Each number is 128 + 32 x the weight over its row's rms, rounded and kept within 0 to 255. Layers, rows and columns count from 0. Numbers have three digits each. The size before them is the row's rms in percent of the matrix's.

# layer 5 MLP down, 512x1344, rms 0.153, rows 49-121, columns 1152-1343
097:095122144153177081170045076113127063129172141118082149090148179093114107114123035141099178145114082088149148136137119114152144123127138174149097165095102141134148128139149163092116125115092057163150159121133116167187163112117149162098096128139100143145153126115107128149142142163088055211150114144106145206119160130117118127222177168155106137147090071180078116103104122119148116132094175127089127105144139137126129149132102147128112081112170160142176190175122111088169172090162142113160133144131105153095125137146112057101096129091110119103136149143065163160118093149095154197
098:104138141161093041069178156127133133132105163162105120088155140136202096122175152093134171124070085144139114139112173126121068149107178186154126135132142111161171124121166125168112122130151118103138112076127120121144114191150113110145163115104175117120116159087081138088128163133087136194136154088133113117116119120118145114104105099087200115117168131117102069126104131188134102103175117134120139105108131168162050159126085107148087123178197131135147098157165143122163130137095120128216094120146139137172105065163118161101144141152130080078157133072151164167157080043140150132
098:161048121096151084130149095133130169135120134119111135093164131084149107122109112106171073111151135151104126128188076107127166125102161087153134129125191158178112149076119121070136158139137192157143074102102091137118108116155119082078168093106115142173123163128137151126120105210100140177082107120076139145137120173192094115157152128110103107157117146116142162147063088130099084113119100163099092114127167114154143086162202103146132159170149191136131149028106186156105190111133086156111168131147116186116167058115099158087054134107138088111113153098140114160071147087126104165
102:124134119143134110114100145104147155185103108166151091131146124108118131171184159205133122091121082137102099164147114139151174108154095109126103103153117142172144129132082140132143110094164113170144121122118078102138132118060126123136145132167105071109152163160155132094184113122123113115149136106137119128176118117098164129114180149141138094175139064113098121098154182019115114169134134160181120069180113161153139150066065102109177146085156136165140067132152156099195091072105100146121175163168135133178143130188174072141120145119105112140109119182139179088113081124134160132
096:109120075065125120090108116174101149131178136142098122112120083147149128135163143135176147219103104128207101136143164128154141092096148124167127115102081106159095120082151178102130135116082109126106181088166152103122161120101097152142172110069084112141127124128124117111122105118143148180103134169149169122113158116049096169109106134158148110145173188105120130117149108114128124065124119156126140151085152159237100084114153094176131105124151077121171128127125090136124230126140089121160135080037037089094111145118068091156100115091088147096101092102167105135077135167158124077
099:183136117126138150119164138105146110087149129111106069100119153062125103086142138151146183115122110128136117187118218166151124054128149110089129157120115177166173137143127116119136098107133096166115085173114148140134179105158129137109163149165125148084127142144126184111102133125120146111115101140148114122071152155161107139116143118139150141121132105173192153135113140149140116153078144158102106131114111115119119092134119096105171110188121093158074167149109102195129109118159084131145092093164098124094149146112126201089175136088127130076126122095110122136153193129061114114
103:134094140125115096169145172092088119157079143142110159148155176162190124081121182134123090185146144165133121188101134148160210106147123146155142165172098197101156210136158091124109122148126090131151139076143117145099107175109168075177122163102181156132106164156191132096120160149206126099059135090120160188092081135136090142139156088148151116152155073183110159133194112149058139128142089162116163138094078138145179074155128165135088133116198136143055138201165113074137132089098097162136141089144098083161145037057137137114125192122154103149155137117140137122104129118120171110
099:150118131131111121125126138097133096138097159160121137097141156098125085096120132149162136133162121085147139120154061096147151176133154170145149041078162110133121207126153082153136168148184089145093093105125119113158092067131189073153097127120199124138099159156103124179115089100142143142135170132121125092171131121179143170115132089191123175180104149127117139175092111170081119097146145128120163135144120120149149145098150114127134141141140178079096137165163136130146041099162138173119149087101087140124107154094092146158111088095159135147064130082189111053127139134089197072
107:137131130118140082156114181137115139130183136151181136204130087103112116119094189110144155046143100112117168139127158141116180125110120123124137096062104064088123152093117106162114150118119181137135126184148151101112113109074196133125081171109128127155184078172142136106093149162150138068113130112144124154083105159120153126165188133117102113171100058113118112143100083158137216129120084124170059111072116122154189091103149120132150134170092105121201163174107144137139155081077052134120146104102092139172097142166125183222165072096174144081131143135137062157214163153128161116
100:086116141139095135116107140134135162141157129119098154171098171121124145189082086119080140193136124111171099173116179123126104097135088124130139081111093035095160063145140158128145111145155135093103152095165063158088104054160156146141159145164126091118110109116147189128182098103213113197122120140138137136114131142121138116156078171200086143128156072122198118086150098133153136142124093124140119121209133177169168159090129142077184128061102099167102125088113096163118091133179126171132174169124158159136131139164126145130116095150081128132117128136116175118149082138142164155
103:118062131118194123140116149123161110101136179083146100164135164117164062124103119111130110153137107121113127187129165154163170162094120170157147163158144155135162170153125191116116123102130098116135181180095079174102089170102175116077113125157106127123123150152145161152145128128112091110104138090102084137129119187058139119165154094084076140111143139112191088130127161120058146094043114103147098127079120104121189126141171099113131052150111057127126149168127113076127073095153150076130147146081169146137144131107103175093132104099156127117185123123091171126146115126131120164
099:159101134142049133103118152146160115149159135119089131122152181150133109094077125124102132147138160170152151186099159146090097146080138160154151137123142153152103105146097110128123175151116204153137169065121109115125177130125158151159135152118081136080121102138164117123084085129101147120119107163160169144159157103126110135101205119159113143148092152135162176108138096120175147171087127163140083131062120108154153116085135137046161095145157103152122100078137125068151164097167189161153185155199136130107152160085101146102135075119119173118119105157139214179088112098155138083
098:117118131136108144126123150184178158205142155065101160096128119102182160142176129131114107078093168118142102152069145108073172156135152116124108175165170116121212146141097157121125154161116073184127184128170186087156116098117112126103138166081145120110139105094140118193130127124151114112124122148135115142150120171093130114129102145174184162117133138121185125090098118170104089162107094177080131148214102135085095119092076108131109103144124077111158147138139143101123135187131096110160155142113202130142127224106107117133116156117163193175098145104085124150058123147138090135
102:142116081136099094102151086135123109100111069148103096124124151103098104127087122137180139096131076127115146163212151084123131141121126118081126137178040100151112216130114158184134077112140109152111153163152086108090141148163103132141121193104096157137081155147135129123084135120147120171097157095130085126120138109101118198121133147080134149178120147113106126146154146128116128133141087121144154157103115119082163101083156153116139169161138145132151185163134183126139129134147114129158094139134168145130089163164136060162152127133149107133140135140121115154165145085149127145
102:146117154088137154150141109128109134098136185138134153187133127119154138108080138130111149111165122099149124120120085100111162116156090163174138154126111137146145121098136139176114123154071072130198146161131164119140127154185174106121119179082135168152140132116097066193090111106115172047110157155132122146146096179163109055153119123118096101091156114123180171113172145156120119059094097147078132117173101137172147131138143149158132177129165115102163116109100131134095136130122171063084182169132167107128153167151094100143100136094165103185134110112125121156088179054117165117
100:110113154132105185155167141149191148138131157086136095099172170123164197171140072082117081119110115171138194110087160131079110169128167161174186109133161087205135141126159140092103197127162109128096107127091140109115120152122112108146165122120128099103135143081150113096095096138156110092167085118127111156097149204121108125119117140128098135166185152139154114110141101107168140121130144131142178139099197131115168156121094102155145165187139156162126127125094228095081157082049191058166102148161145137109142125166148092133075189177165131183103181111115115104111151105138102150
098:092158163132155130109135138124101079074098156106080171153104118160124147103115129160141125177129100140112076208133096138128176109150135127108185125145080179153101138114132213156117104095101117140139135161147108141135138113137161138131139063179119126100131141157103167197094149194163165103186118143130105072100114114129120093115120132099093123086148111088079168153146169132125091100131098097094164181112152120146150089105146130130165095093111129144143120118171213172174121171096155084105133051164115155115169066089171071146179164047100113163186165146141149141132137077067131107
097:145143148151134122102144145118059125108154130166142116156114098148128124122130115157086147166152145090132128123121145100145151104121112136092137125096162164087137142120060140135108146148119170176122048157076157211117104153166178102030130196164105111072144171096132157121122104134128057130153067153071075160112164100139072112121086064083148118145161133078148110131078129174132121190161183167172126140145123086114146174142109138103111182135143112152132146149132116134124157139100064123151110150118102162114171130101140139115120106189146168107186089098115118087129119124171146128
101:102105057140157116141160098152117113140138149096127079173116115168201130152092169101139150145088058110122116078139090124099087122148132127134099206141145175147118131105111126074151171113151143112142091153143124166059120129114109170124103120136160127119125124128082133129113150071092102181184153155199106157138130110135117104070140148091102145185097159169110131112114077077162126143243104201129100133150123156110083093122160046140117146122162121098173178138139150101083118148069108113109082113059142118149127153074123109111150126177122172152198110111076148098152085140104157125
097:108182071124178135134159132162136152064160125069113116138180163083140121091120140115110120145107167123097104165146151129138065136092120118154137142129136137145146163122152170105166106176124083127149115132132139129164134140165154161140135108173121128036146138125134089163116146150117093156156136188151159173117120120138132101136082147169106095154190114145141163091119138195046103165092108112078101115113165122145112114087118124144146094143183128172117115108112187148130111126187161148106165128130142173120087115116112115136126129155079060146075107123149160164129126138175145131
104:077139148118121144115087155111142201172172150092101040147129144103144083077122128124135154107137148108130169129150099117154120145114154123101050143159094143127132175037186100162195100133169120162104134133152120142104124124131121094181152207131146106116085124154076136121116104164161116145151126105156136178157148147117140117142136125098165119138181061143126097131119114165184124122140103100141162119121126106145090115113132128168111059084183110178113152136086041102179135098134187136171075130162112120152121128047141124114206105095122125122109113111135059132115119106118156096
101:083124095127097101142174131109121107123077160157120182133187097178108144136159111114122089090129150111130081153132134126114134157138123098137177133111124156178119151124155146148116163118054104121117116141128083119120123121103163081156069106106132170104096152074133092142114087065159189096110168102092117171107158109075148171108133122165112134161082066138136146167106110124111129102135115085120107073054145140097171116141155139102120132136073013144125114150131173175163101114155158164123118134125109168206137122095098143100116143116188113119135100116090115189163100173132127117
100:083108119094064147145113108145136097150099118109138089148149130119089118099125165107112090093173094050147076161128130069178091144141162155060134175117118110075126097135095167149093097105118166145153149204084097157147123153095128165084157074137115139089062128132110154131153164115126149143144128127127158059141107173103014139148104150173137136084135136148163161152091107154129188092133152134190090151119159114117091117155093189128217166130128144121172158108078137124070141111166123153153151151155121104101101080168128127168110157202177145094117158145089158140155099106103111110
097:144071114132123119144132156159114112070098119216120133154150099142148096111116107155178131172102175089097067100105102104094135137162111134127133121107146114094156090132115120164139106124155085076082085124161198124124141118156155136124150165137117123075152166186134098067104177111166115082154129125117093080101116113176132101129088141098161152111148117174095118117078174159138104111120085055139127109183090137123119097144107143180109142104140159095132145145123113152154114122145156189054094145154175120128119143173116118116121122153110098065126210086090150097113066149122070193
106:058050103154073130172139070104200186153141118070116113186146134104180106097163181127114109104133161130159104091111090100098107173133114128114152136126124125104128166134137122169163157151088092136135152143095148150084103134169114106055136065111197096138105118097049174103135046127118103120185138191112130144098156141144117151090140110083139134127128123110129161090148117144190107086094116138071133161136157128137137080148119140143143186099106152153067133092172184083137067105127207121103138159119141069070120112133107090111090073096162117155134167096117184161147129128123081087
100:124158156119147159141110094087162106168128088086121116133111138112089145184167202139102085146126177125153233104134145114162142173124081087095102132138120091106160124183081167121089122189167083083100188103158089100107168151121135144171115081105096175164142133189127126143086163088111145139103111141084137155145101146109127064159073164165146138170129125101139089163154164121126167072140192114146191159124146088061139203065111148110116111108111099121125095107183100123113110114076117074169137129192137107115162114127111136109163119161110107184162142119121109146143080150177112196
103:093134105130184128086136144132101116178157160124135071123081135111119084166143171129075197115113174077102109129093106081109059141119127164150090091154141145141127155112140162127159142203149125127153160088140103142099118189121118105184048145123132084148090140177153125153148094157012141155230120162174132103101077120121129160137148116131131114153088141119085150131141130210135063110121123204070081127174148142080130074109125090157128120094116117180147166072164139134107113110137118116145166101104090090150079107111120158147124125080096097108074120143121194171093114100124118187
101:081127158098113155130143106140081122166186127158157124157137126151132129128110159124113127122102080169172039166102141096167188151109144099140111148113111134119140122089156142131115073142079166117153106124155178082089124153149116110175123133154104123107136087110105139111117121143153138086115098181155089102167191143114087155173068123138165073107159124169135192108119103113114108145094145146126175157099134074131183119102129144141103221155140097177109073080122085167138149156145187155117086184163180102096118127149126055124131169085104111124071090147083069054174106160111145165
107:067144160171070146090182205161086119107151169107140148194132109133121186116119139115089098105134107183180155094138153164193103146109164132154080147151148077105115111114163139130150145109149124107121146150183127088253085125180138144203149194131206124146123193111168108106089152129132145126133093138125082111102134141150157130154103109131168147114105184131091180114163088138122187163121105108170141145120147107132135138131101130125190153110116102106090099178088125168145148097114130085165118151101113175066187123212152138084169062126140153083158132105124135115131105096143130152
099:101156112145079129115106136116112128113147134137122065121190171143147175191145149157109119105176138075138111091057140102148142102154111102127161089128116138129078123176100100110116100128153100135118176061144109126161081147093136071151096117178145172113054131140128118113142088142206119171107118063120136135140131126144211173102122137186109089126108144166139133089133147143085138110140148096151077088173125065158167072180179121131094170138161111162248164147103149112124111091146149094089164140116123148135124102110133137145090114141105105081096133136205117125113145148100134130
098:116140141127143092159127135073125112116111134088136155051066110128110096062138126131200100158146100112068134080163089065082159133057166088080166120099148123102157115098146161136107110153128111137084120095126164166087101108178146156125160114171157154164106114092124102113129134175115140134142090118134116110129104150119151100152212141084143163154112148128115127106144141080155175071121102080158062074124180162132137137173125097124095165069087207210118188131061156164134213097133097127176092143112158126115150123155139122167160107114156086148135186104096202132085134128150107122
099:163126086188144187106130142061092156124116161088098089129095116168189134144078107180115081168142169164093161124136157049149152096176157150220145127115158147171166097157118166060105133127159165105140049137213089119116175136140158106122165081099057158120148154103184202089163148149133078123123100128162089087176164081110163189177089112112150099117155120129129190143099094152146118162112126183113087073151105168117145127127147149105135099073100139131127121077119143163090134124141162142102112161069188152135171157171101114132092128145161137133186134194100135082127140053156139132
097:163113073075145156066141094133134077166117138106115116103114188136151119119127191097166148191137149177161142144085169111131144130129113175179165065118154095126131135161104130164114136113136151180071167129091159120113188065082121134115087142092120115145120165089157156164122127105103135150103121090145166108162148148150137139138164078207105076085180122082090123085091140139083081175111044090116120100067133166157160148100141112149098110142129111144158110074100097061112144137137127168165114065187128110122068152162123117089093176162149167106151093133136145094135171110079161161
100:128114124153119123121145185150074090127144133143154134114129183154110085144148142159146138150166089115129112182102123167162118171116105120030113154156174118129107131115163123170081127142156187114150062153121054140137133121129162087082079085159182116046122162162181135175090122155109126132093134107085156132137140124097113128157095203143090147174132099112235157075108206126104122158123223101148052111090111141119097178104151108145155131078116091105078096120144101176176136104179080146149160082180080137119146135125093156115145132138113117098151115093138113123128097117107151114
101:108064139207146084159108151116139142095114147111084126163117129193168125133115169136090090174107109138107117146182091185169111142143120133139096121122083134100127087107121162203138144058173160117118100087107143090146121126085176122151173048086110158121128156130172088106154121130093120078133116125146104094165119146117111166120154079097144129143159114130061077178134124128148183107120148186077126120109119094104175167132159108169135119176163140087142088085096109137109091098119171131088114089131140082137118133105155152182108144064130108120100114150138191042105088102124101155
099:242133112156134136081173091128166145124116159117107155085057163075141136104166139083156187157142073158186068085109127104129158067094116116179155161103140145095151174103129155106140139140149108147062083120117155178137134138125127113153099088124157157152106111078110110077079117185158156129127131158146106112106075164167100113133108116151130095074185152157127131114202202156107143140067112122112106115148067143143140123125170147140148144104190121124141103079137157100148078096124123153143106144128167125131173097146157093092060158163183094110145141161124091086085141168119126141
097:134126089103112074059133050074119108091106156149137078126131137182136151126150165209119089168108117157132099179096111184154112089129092131119144063118136162143113140097173153160183100133163106122100139090108099101089125074085185156141133098143170147153124210126124177077041115194039118142190155048157124146161150145144095117159163153141114157083107081127108152107120210119151153097175127193105150086164092147112202085118154105136126091162119143083101108056091089130157106142109095129158073166084108085121140111168126191136163137105161151099094116102146138041140082133085128120
093:119089148093112147118127113089100116126164158157135161157072158135130068152113094137133117134096087126120103123080151151155077155170124097088137164123166076108173121095173133099090116039169127153096132124164150169198120077115064168132149199117138102133169127145176123071139103081068077123136090160035101176142091043150116121086154117121090122143116078177132113104149142099136159145056131136133109125154101139120166115128143188163193079140085121119118127109100148109153096122111088192138069152173152108139115102193154117079150091130151110121092103141162144176188156106206106095
100:146143144129146166153117116126087161130129097140140141136078126135084129137128125146173170158125128112093106133059142095118126138146131106135124201118149145082115094097169094090145121167125075132165113128096175066135132174132135101127107136132094149084095075201166162175172148087097167144091120106159096174137093143167062202075086150144083145178129167138150152108131169144179094128127100163136128143134132069123140125145120112151081111095141146123095169116131112093185157148080145060086137163087131138147126144108172144114142144117196112149146114171085120095118134163095116138
096:107076104098116164109148150124127133134094147109117159112184166109175155125121147140127099128102102180143144196172156153100148117134163144158186145116140178150143130135157151142179154133163224137158164144135097089123110111130157162089055157119127150105156171100121167098129131092111104077093158116125143126146093051140127116100117148121126208152194112115163197081072105126139130142141109184184097053143122160104145118102123160133121212155096165129144131118079121072086099200143129170134165084148082131142112141113155128162076142096131149195133126099044088106153150154121115097
098:124173092158077128159127142128080063114139128089101123119163137144120154183077093075112147127174078126157097186173112149127087104159127178148080093111148161168105117150117115102149142165075162172154088104143162191077106118108161133101199187057098126073120126153148143093083085164110165174113148072156117107122101093138107113197106129125114135104116150118109145107161115085165121145145138115132125157129149111093163094147157146185122089137148132149153148095114094166102136103092116161113160082107094116129185120129111143135168162166126118135158125170125090129119168107177144156
103:182150087202160184111167092140142179124153125128127027113095132203110133114142118114043107078108096108144129130141153103097062139140123093128152159075124118108145161094124160107182135116073148133123113165148219131172194142110107179163164096096130147111110143066097138084149126124123106178135151142190112174141083096165149078091162169150074162099104132158137120106142194081195131148195185125126110155128132146058129126074142091138117143122134136111153153155146112134116102201137100135082132122138133112100092130123130052185115039121130180048133129186160156110138132197106126144
105:113139114179093110143115112120139127143123139106071188132113181157138144080122168139118099112104107159112124122135075154090111146128135117153143136070068094135104135146114131079128072119134133088103196126125163110122097122174007125169122108122087148133141178138093170157204123177201097107124152112074105177157168149148140133093115116131150161092128118102120095100135087137143091102158074123123181144118032114154119113120146141130087175112114086167117131178092150123124116173129152143121121163179173254128161108104107140146158137104118132139141150116169115126162164134110137140
098:150132064105156149060142168126117098107173107091090092091130121086137151198118095114075115128111090156139160121144178082075177118132037130112170175097128104072093138121143108120096144115172116096130145149156149137114202142130137072149123136125147139133092084142104105107125113136095124141130155115109142124149109100087112145118189092053164106121136108099154161121185164125111150159163174136148138053115154207112152137126089156121087184166103120102142183130140097094165080118120125088114169166139190111105156111134117142098133136060180126206110150161147131126106109144187136089
098:148166195088164085111126145119159077094157148146108126154125099129149058107126041147087140112120132154147087107136147085110153140114121097145040113163122114163137175161115163089137105087111092179158127118083111112120147114115155092186126099117097128128108154103126107178163124116139111104121102101084134151143119080121088122115091091127134145086201084081157104132143143136111152142093115161130148129162185128116151155114158126099123104150155119109132128127120166104137116099181148166118104099070101196068095099153125104123123059137133049125144139166164185130193196124046146142
099:129111091134109080121145095146151146136173131167128062153075151119161141164133150098151086136112152138130140111126116162162172081138087158121117064107096131134158159124109159085136078133083077182176165145122156097156204111125146101139168123144150199122105095137138134061124133138117163132168107126127144120201174126132112082144127170097111095111193066119150109152111152132119143113175095125134087128128115081128131186061117169155112092146134180092158079136155153098140125104125108119119083171109103153117139116142118075157060136140207134105092129064132181108159140072102119126
100:136156083071152119136164165132156166120196108129117104110135093126081142141092107193145102168085135127105120176077163162088178106106110145195103108112151124091182071141161066112109100082129111134195218180147200145133117162139108072126134130089128140133132142132088143139135138149126104138134154157129119142133096191146142163095136130107153149142149096169134125125151155111119125102139112087136102133126170157156126115136091090180176151088092108183109098111082101091151115155133083140142204084064134198139098112134184095213118128152109142100086116108135132178110122171165117146
097:174086185125102076155154124124121060120157103115151163143216077080131067136089134127128115205115088203148136093131155171178102119138145132056098139095143108147184098130166059053192191120152062130067140104088215198184093122156098139147077142141155127123124135116146111123132149168110180163122125090151140092136082115095077132173072164135114118129107126108143155085161087109136154135154144124137111070148135076170146189140195165107167157154115125149140117142058072168073119159119175149136120130083114161149177109082114166173094117126110091140133156193132096083192095117111038119
104:073129095138202116075146108085163170101158145134088087151113204173149135165160164110171140198150178095130090177173111164123119119059135142150120146103169149102170111134111114140156118120149078120195175073124127189122127111169104086136215141172118118126085121159177170130133118181189172088063108141178098078136200135118158099112180150121069138153125113158145159128109082096105150184104153110099087087125189136130144171141166143118138220172076153089124075100154124161157108103092160121121169140138118135198124123088133098068162156093154155150186070089127132176073106112154079109
095:127132170189176102119202097106079140154144089138159072106116145086113177124092138162120134175109062141143163075079217175093165138062152053090080113086157129120166094160132075164154131131142215075149062113123126092122087108151129115169130130183137139152115145099172180179117194105136134148177133098141107121075142168107085119156132059154132100151163092105185156139086215159144096128145107108155145108119112164132087130149205104123107151155146103179113156155106102131143139072132114091160167046084148113103113068115120096093151076119164141174148070116115108143154125081132120100
103:128095096095107143119118129099174124070153119122160172148130144108185136113134126131166161183103105039131131122052192122109073121128115114143172086065134121116122098101147116129113084131109114140131132162061120140151126153097178099114120134137162114090133153143102208101140132121088158151096089133093123137072093069165145124143100127091167135185130153198118078174151181102121186122139175114131212164097139117204147093126099104135109137140111120140112154097135161103149095190100169131117093146139139151163114104117126121096188082131099127133079104145189144093163148162165142110
100:137107091154134175136109090128118151128146122142107157164121104124146182104122101162136186100167143138094092117108147149143132082160124142110092126173120131141143093087095155130136156072134088097126176139091096143121114128134140129140137102103125183118164099177130160143093104172093151080114174180182137081138142113106132153145124120136095163145130075128119106203109191080102132127119092126171098123097137151085085091115099112119107090119175125151101159117134135184100146110132148222144123175094133074163065140107096130110095155128093151142096155116098161147205103131087098112
097:146093113144175144082088130103141157102149150141144113127198130127090102131120098101123118111192095152095183030205095129149158127189055123099130104135136087108156165116139150177129098140136154119133117152105114173171096087129120109115069127101101146165142150124157180127148136184145111086108117155085160117115142098126171097129092155113168108149157124118184108158184084088142182139206134106163144118119127117144104150128158149184078118118101130089146121109143115148082168115158120123148091099148136130110159159130134098086117096159187182111172144083163092117120141105121141098
105:097046153161143144090124074081169066103125075142131110031099158141139136163116205116136135116111118153190093126185096158086097105115179182112087102140089109192111063130138104130178120121181141176109067127156131121095138073122134120110119142179089147107100166104089161099134138110134115137124132140154092140130167097098137153144117137171152113078102110112072153179150144114127188143138130134136164108076079094159166124142093116116098141124130103136177087126067130140081094145143117112142116092134103124130154143132094106114148064088105092106142107128136106102109096132107135126
099:098146103159127140131169092141150141131113154081073138142126121131192116168113081167096171076126079118113144125124078145128165115134176175133094170188120166159143120139154177092060128128120138128112195144127180077145083155129145062165154116122106183100070140167107085128021126075094096134137192158080121137032070161114103122107096100180172112128090114152121156133130144133132102156084083115083115154125104174156168149171106141172124161161107144206124154167114120104118121103141131126160075143092131146130119136072138066153095102096070098115147112147069149131155104183124173196
095:179122117138091132173090151173094073116142122150089180137136147139165108122171032150171133184180133228107090152116126153108133162138159133088119110147114168091098082170074097142135137119093177150122097196142145138109127085233108126101128124119209124207121099133106096149105109126129096172145099109125129120137100109085152107063090071188165170169130104149087211118147162141135120157112115077127155142153162170122090164085128178091174088123139148110115123126077151112102077121110121161167137132124103134130163119133148122135118160100121092076123183118115200133111217124099114142
096:176119129098135164177134106110146169113122176098163127088094128126030141127125149135102096128100159153096145115127135140085171152106154140105112141117137096144109091110110234090149094106138112121115162127114177146092138098142074165069094087120124122123175119085142171166122108106091196163038109148178188148129150125192084094139221101181169109152101144138116120152153140188156166144151132116091097169095163118102142140101047104103174106114133111144120141123064096073180116098129126185141183151103130088122084153114084140091121127159140113064105104106122124170145141164140102094
101:108139062082119104119126121097140238123119082092147112141118131167122156178150147119101102148136218137091146191108132182084177123176157072116079113174115094123080159095130149184093184123122079136167196180115129136103159076099110170121103154119116165142098091136129093159170107103155181101113078132080111133113159145107086101152137085089147146082080138112093145167168083099142064113129147177134146158184135115135155157166081106176183186110119094085137136130112131157205187122164148113106138160125118173114126061184128033070090079129101108167102181149122137159083098109065116101
096:154169102083112136168148089126147117126164049129152160088116161110144135047077138123156128128083135089075151151106152093113122105146130112150107100166097138151131102122158117106134104151132149077115130190135155147128147104047083104141106105110133151118067148153114117137142088101100169143193118097116139075120058137146085142151066100145083140127135164139182107163104166136114151131127127176131141160127101143132076074097139164152128100162129094098148116144105121147110126133135040147034123174161080142168088085144087074181164080127138130108128099153194153125105114108145097159
095:172163128140106080117125078135123134148101121241140148147075174103121154099152171110147092094078141136121118139095151189116150142139124179148185175123122171087080124128161151136148129112125127113162096178144165154113128098127121144162128116134109118153140090132173154088183148101115177105155143142134064102104113132064079106139163131110119114152106130070175148069141106147141148143171147186088114098108168079155122123129075105146114101131177129061093107110120200176086129105091098113116113033088138139089151138104141121094084197127148150077083142147114072153188070171161093145
099:098140145109108153127129138156078111163134101088102084074083129121140139132172117101083142171144131140221167109136206183130126072141114119115115098181089121153090113113135096121130141115105157169106100123121116095083152154091074162104080145175091122166092163111155103169172141085142081098104096098164080156158115077157190153081146108111166071131087105056112102171128030159138069131087125119162128137120031157082148127111144169154118112201133080123161137111113140125126151155129141113097163200122104161125153116171155141139106085195168196096073178117141226163198108169115160110
102:181107135098174118104106127137108167050146126106104135146131099172109144176130098136122142101159147152108130087117174117184166127168101133200114122155112121111115121162072104162106128094158104172116155141138074172152151126115119134122191159077164158095150183076187163127115105166178166138114135123117176128132117144080111116150114154066129139089154089167168169102153107136087072132102093106126157169135195121119110114137145161137131156126114180060129143189165107103096139122133127120128102060084129127145129166126114154116152109089076105165167106131120062113115153196095138156
098:140169101133074044093067112126131087098081177141124157100132112097159091072117095127162142168130088151092175145133154129132213150129079130166125094125164169113125112154106092130112104118135142101129124198094139099056173147102117140241094137097183135140189085065234033124137171142126171163174106137146182129079100169112111100196131129114110159126134200090152133123107156163153153137096175108144071070103126142165081171153117144149144155100106068155100120147122166137147127165117086132089095115191129187113090118121139135144145187112150109149063114135142194116110112165087104121
100:133110098136114162131137198120145139095037155089086162120101142149082074125130076174115139123103122153149092096081080088129107157193174053159148097126116115086123120128095129147102154072133158116110154176075129133106093137147157124083107078133133154089117078112170151136147161049169090136121132111154153163125162176161176072078102107215069139139077193119151136160115101078145162067165153081134144083121143155138092113106080107099115123084134136130109166087191106153177106167179123140114085153132125129122097098113107067089183104120151118109204121149099103220121119045131092079
097:157094144107095133160199112151106168147136143157121145098093125136155091154120101153155068123106123102136143144121051150190146093122091146191098152100153117178099142120079176123160161131112175128108101143164126115178138137090119154149146140167114103131142165107095094049133131142107146176064060111132131084117162112145158108142184139076125122112168140126154138108154099156171119132093165191135051140102142079146153156151172122154163140140094114118139168117105118152149146089123129229176077155176058150152112127120157198141099137075116108113117124114172126130076119109154106173
098:182074075120158083141140194161169158095139114123125124125163113101110135090137072117144152081083132086148093112149105148096091118159073114104156090138103140127141101125146144134155119152069180116169113081108128102145165124132075128133110047158107168155177134130106138147154103095191150123074100167141075158069131125138091130085112120124067039099107134102123126091080123156159112167107088159098156101091138101145190108088108105120110145119063142147136167144102128144129124143150126116135090138124145105100134150140109170155099086147124140108111159161171154102185142173177135156
098:128172108132114118107108106147115163119158108120115154125170149095118164039154160110145121165111170117098100153113144085167148113145140165144160141115110100139110119105122110149101166085054138117147178147092101154157110188159086119051150192111160129099146137054113052141159172092138119128175098178143091133137117107149161075109061098076181081133109132066142122092128144129095155109133106179143138177108153101077134120140196112130169141135149186037083095149052130112194148180079188139078097125092121149141103094143103138194122146115126152140159076078143106107120097134135081130
104:134147103133158143130157132179098117112154152150117138140098116144142087084127148093127100091142145065091105131132132074105129141156156133160114156138128105124098135142161165102106115114123121093136155115145122110139153159160102096099097196102108121141120085114148128169052135102116140119176198169191139150150112064127116175149161162149097088137098114095120103100099116191090155128202102098138142142101172142162111143115104136130152069138127132159191145082066178100129157081081106136140155097083106155202079142151172094166109111097201157140081129170160123117130164104118099137
094:133140101163183153109116104118193115084169108196015120090160205159124161171127136092122109133101192117123142102108118087160133085107116135099103134133111099122108101131148048096154096096154164175120158130092119139135221122091044108097187190118140175101135113116103122138175115126057095145101137167152135177093134118108147120110180122160112191162130109141123123134170134107132147159145177113131110108080065102151122129140090090147084183119141150159132150079107078140094179081117105130133111103131103123048169103094133112094133168176180147112117152142137118114144077137128166108
097:101186166086102130119087174161119147141135080148095142098162126121128128164121178099137077181159136091100158167131130179177123127129108175110134113129174103115108141157071165117156111122112127185067071114064187135107178117150113155167093185148110115135099053149130137178116181144113143154078085092111089123116149130110166132162114193122148137144104131083141133092133131057182156094145120150087141125126148124138163182124116117134124074158117147109122134107187127097162149127079120106138140157196114186112190119156113188140126165136110135132129106119078131110078114120139147141
105:125102121166105209103120116119151137153122118110161155215152119144155136049036122088185092080106140095123075112119163096145138100161169192129155100099150168146169138122112156088137097183118152125173114172161155139161102157148140081180141207113156181138137179103127091101137125114080139123088097168072165124119102114118182128157154165085105206139145109121083123144131127114132100058099162135099124159098088151173116193189159107173082138115102095135119075126136164138092098156107161097212061116125142165086167219123168154139115155128147088078146095073107097132114132103142207089
101:123141117090161152132128117110157125162059111093146123134099141127161169107142090129161121199096121104141131123093105124149149062174147191124105198113091096165182127110120109070076104135080145166097131188144140093069150088187171132175092131146168108126122123127150144155130097145140081119140196129147076132095195183151170132110153113095141125119131209111159150140113101075147142122160099112109170129156116165190153110144052137144121140100101106145096158163124086097172113140129201097168135125130123160125151044099172104209147151130105137164178174101127140138086184075143144153
099:105165155113124077109101099195130142138133081139115073102108144130074079110114124107133127142111138146130158127157139139109114089150110097151143120133157220160138170115162155129088084154142136175110152125113147138155140115152208117150049148104134092126109064149111153115099157147168119174143110149131102134156162196116169172106141133077097141113168158168080099153113092165156160134142161087092062109125194137133144142119121158087175172164139182167124102202090133157111115126135118180116197178165084147152117113138101120164164169185086108180124151061162106132143141150141124127